Weights of a small transformer language model.
Size: 11 layers, width 384, 6 heads of 64 (1 for keys and values), vocabulary 32768.
Architecture: RMSNorm before each block, tied embeddings.
Each number is 128 + 24 x the weight over its row's rms, rounded and kept within 0 to 255. Layers, rows and columns count from 0. The size above them is the row's rms in percent of the matrix's.

# layer 2 MLP up, 512x384, rms 0.0425, rows 355-359, columns 288-383
size [ 96 101 102 101  98]
[[112 137 136 110  96 139 143 190 120 139 120 100 121 107 116 125 139 154 115 110 141 104 114 106 123 141 115  81  80 152 113 103 124 123 106  97 106 175  55 130 116  98 164 140 138 101 126 120 156 129 134 144  87 105 157  97 118 131  75 131 143 149 105 150 143 167  97 163 168 181 117 124 120 128 135 101 116 128 104 154 148 150 142 157 131 145 144 142 159 149 126 103 158 134 118 161]
 [ 98  91 137 170 107 128 134 119 113 146 102 126 179  88 150 158 106 129 158 144 119  87 138 114 130 142 120 136 100 133 169 145 165 112 158 129 123 108 128 148 116 118 119 160 132 117 150  94 176 120 156 122 159 121 119 158 122 134 109  81 137 137 131 141  76 169 153 114 168 112 113 121 114  93 132 134  99 143 151 127 106 152 132 156 144 122 129 158 126 103 117 118  92 139 105 134]
 [133 112 118 137 124 111 106 184 117 150 121 127 141 113  92 167  96 118 116 122 150 136 140 127  64 117 127 157 123 111 157 153 105 154 115 132 117 135  99 115 156 141 129 121 152 102 113 142 125 119 154 118 170 125 125 108 161  97 152 108 105 124 106  88 116  94 124 112 126 129 121 124 101 117  82 151 108 102 110 141 104 148 112 126 135 126 172 119 146 129 111 110 168 130 126 119]
 [ 77 120  71 150 111 142  98 114  96  93 105 130 151 113  91 123 132 168 118 170 150 123 143 144  84 136  92 147 115 117  98 130  99 131 138 110 129 162 129  98 153 138 155 133 151  81 114  72 125 131 162 116  95 136 160 145 141 133 120 152 143 123  84 131 108 163 128 148 115 150  98 163 131 159  77 135 149 116 134 139 144 103  80 121 115 189 128 151 106 106 161  99 115 192 126 114]
 [125 107 142 113 118 159 124 129 116 112 125 146 167 141 126  88 152  86 108 143  88 105 163 117 150 147 143 108 110 151 158 139 121 144 158 151 124 134 175 108  92 121 116 119 132 136 148  94 117 129  80 139 150 136 128 125 130 161 174 103 163 153 183 146 160 175 145 116 107 130 109 149 139 110 109 136 164 119 147 117 118 119 151 160 126 105 154 100  79 114  88 121 123 144 171 108]]
# layer 2 MLP down (transposed), 512x384, rms 0.0441, rows 355-359, columns 288-383
size [ 97 103 101 101 103]
[[149 130 138 125 123 123 134 148  78 116  96 180 103 142 125 123 155 162 127  93 127 114 122 125 120  93 166 142 153 132  92 153 147 112 139 177 143 137 130  80 178 158  99 132 135 113  86 123 118  94 101  99 163  76 144 126  84 104 137 116 103 137 156 113 119 103 168 147 134 111 127 115 166 112 102 159 186 142 157 102 142 118 129  98 156 131 116 112 135 114 159 130  92 131 133 158]
 [127 105 175 169 126 132 168 118  88 132 110 162 176  94 137  88 140 152 128 154  92  93 119  75 146 136 152 131 152 139 131 130 168 133 153 142 114 142 159 129 146 136 144 120 123 131 108 121 102 111 144 142 150 143 140 147 100 107 147 104 137 146 115 143 120 141 121  99 100  94 132 122 118 116 148 107  90 121 130  90 137 134 145 109 140 138 124 154 101 133 133  88 118 133  94 136]
 [135 147 154 131 138 163 175 125 149 126  96 127 126 146  89 134 109 114 138 112 115 134  78 143 141 137 127 140 140 142 121 112 158 119 138 108 127 104 144 107 143 146 142 130 141 117 112 150 138 102 110  64 146 114 138 127 151 111 112 139 143 140 142 109 127 118 142 134 148 127 125  82 176 111 130 110 166  87 133 147  68 182 128 143 115 137 108 150 157 116 130 141  58 137  90 132]
 [105 108 131 159 132 105 115 152 124 133 133 167 109 118 124 127 107  97  85 124 109  87 133 140 121 100  98 131 142 116 146 127 160 107 126 119 110 102  93 139  90 110 188 116 142 124  92 145 142 112 122 130 118 134 123 114  98 161 145 111 150 125 107 115 112  70 144 142  92 151  85 168 137 106 102 121 152  94  91 100  93 135 137 139 118  97 134 147 145  91 108 150 170 159 114 165]
 [150 133 110 112 161 154 132 160 117 103 116 129 145 115 138  98 134 120 137 165 112 126  76 120 121 152  95 113 126 168 134 162  82 148 156 112  98 140 129 104  96 122  97  94 112 132 178 194 138 157 137  71 148 137 115 137 127 166 112 104 122 186 161 155 118 142 124 139 149 133 108 133 184  88 126 140  97 176 125 141 138  90 119 137 132 139 124  69 106 123 105  80 128 105 170 101]]
# layer 2 MLP gate, 512x384, rms 0.0457, rows 356-359, columns 288-383
size [101 109  91 103]
[[104 102 175 164 162 166 122 129 145 123 141  87  93 116 124  82 156 137 110 160 135  76 167  98 119  95 159 105 156 132 116 128 144 148 118 164 110 139 138 119 116 113 115 149  99 151 144  85 130 129 133 110 116 123  95 105 107 153 132 180 118 106  87 144 138 124 165 146 117  96 147 134 168  87 144  76 124 118 153 126 151 124 111 127 165 192 134 138 133 142  83  95 120 153 140 162]
 [ 85 154 123 134 166 152 105 127 158 172 127 179 110 145 166 160 123 116 111  87 140 146 143 148 114 160  96 157 136 153 126 162 150 120 139  98 108 136 134 150 138 162 116 160 135 119 116 136 120 128 106 102 121 150 126  89  95 151  95  93 109 142 124 157 132 132  96 109 125 141 184 131 176 164 116 148 154 105 116 134 104 136 155 155 101 108 146 124 119 164 138 109 121  74 116 140]
 [100 118 134 126 123 133 167 105 143  69 117 132 127 108  95 128  89 101 117  77 149 111 103 183 165 158 170 109  97 134 135 132 169 125 126  81 129 143 144 112  97 148  91 122 131 161  89 132  92 105 149 114 131 136 131 144 148 155 161  80 155 136 103 163  73 124  95 161 175 139 123 120 139  83 149 122 149 166 108 134 123 108  98 111 157 180 120 104 137 121 126 125 141 135 164 118]
 [103 143 149 152 129 141 104 111 134 115 104 122 125  84  96 106 163 146 121 157 156 125 128 125 134 112 155  75 135 133  90 139 133 102 141 111 145  88 129 148 146 101 133 142 134 153  98 120 129 109 141 119 156 126 149 140 115 144 135  82 170 142 122 101 138 178 110  99 132 119 144 141 145 129 149 148  91 137 133 145  84 120 126 132  88 140 120 161 136 140 139 146 103 180 108 157]]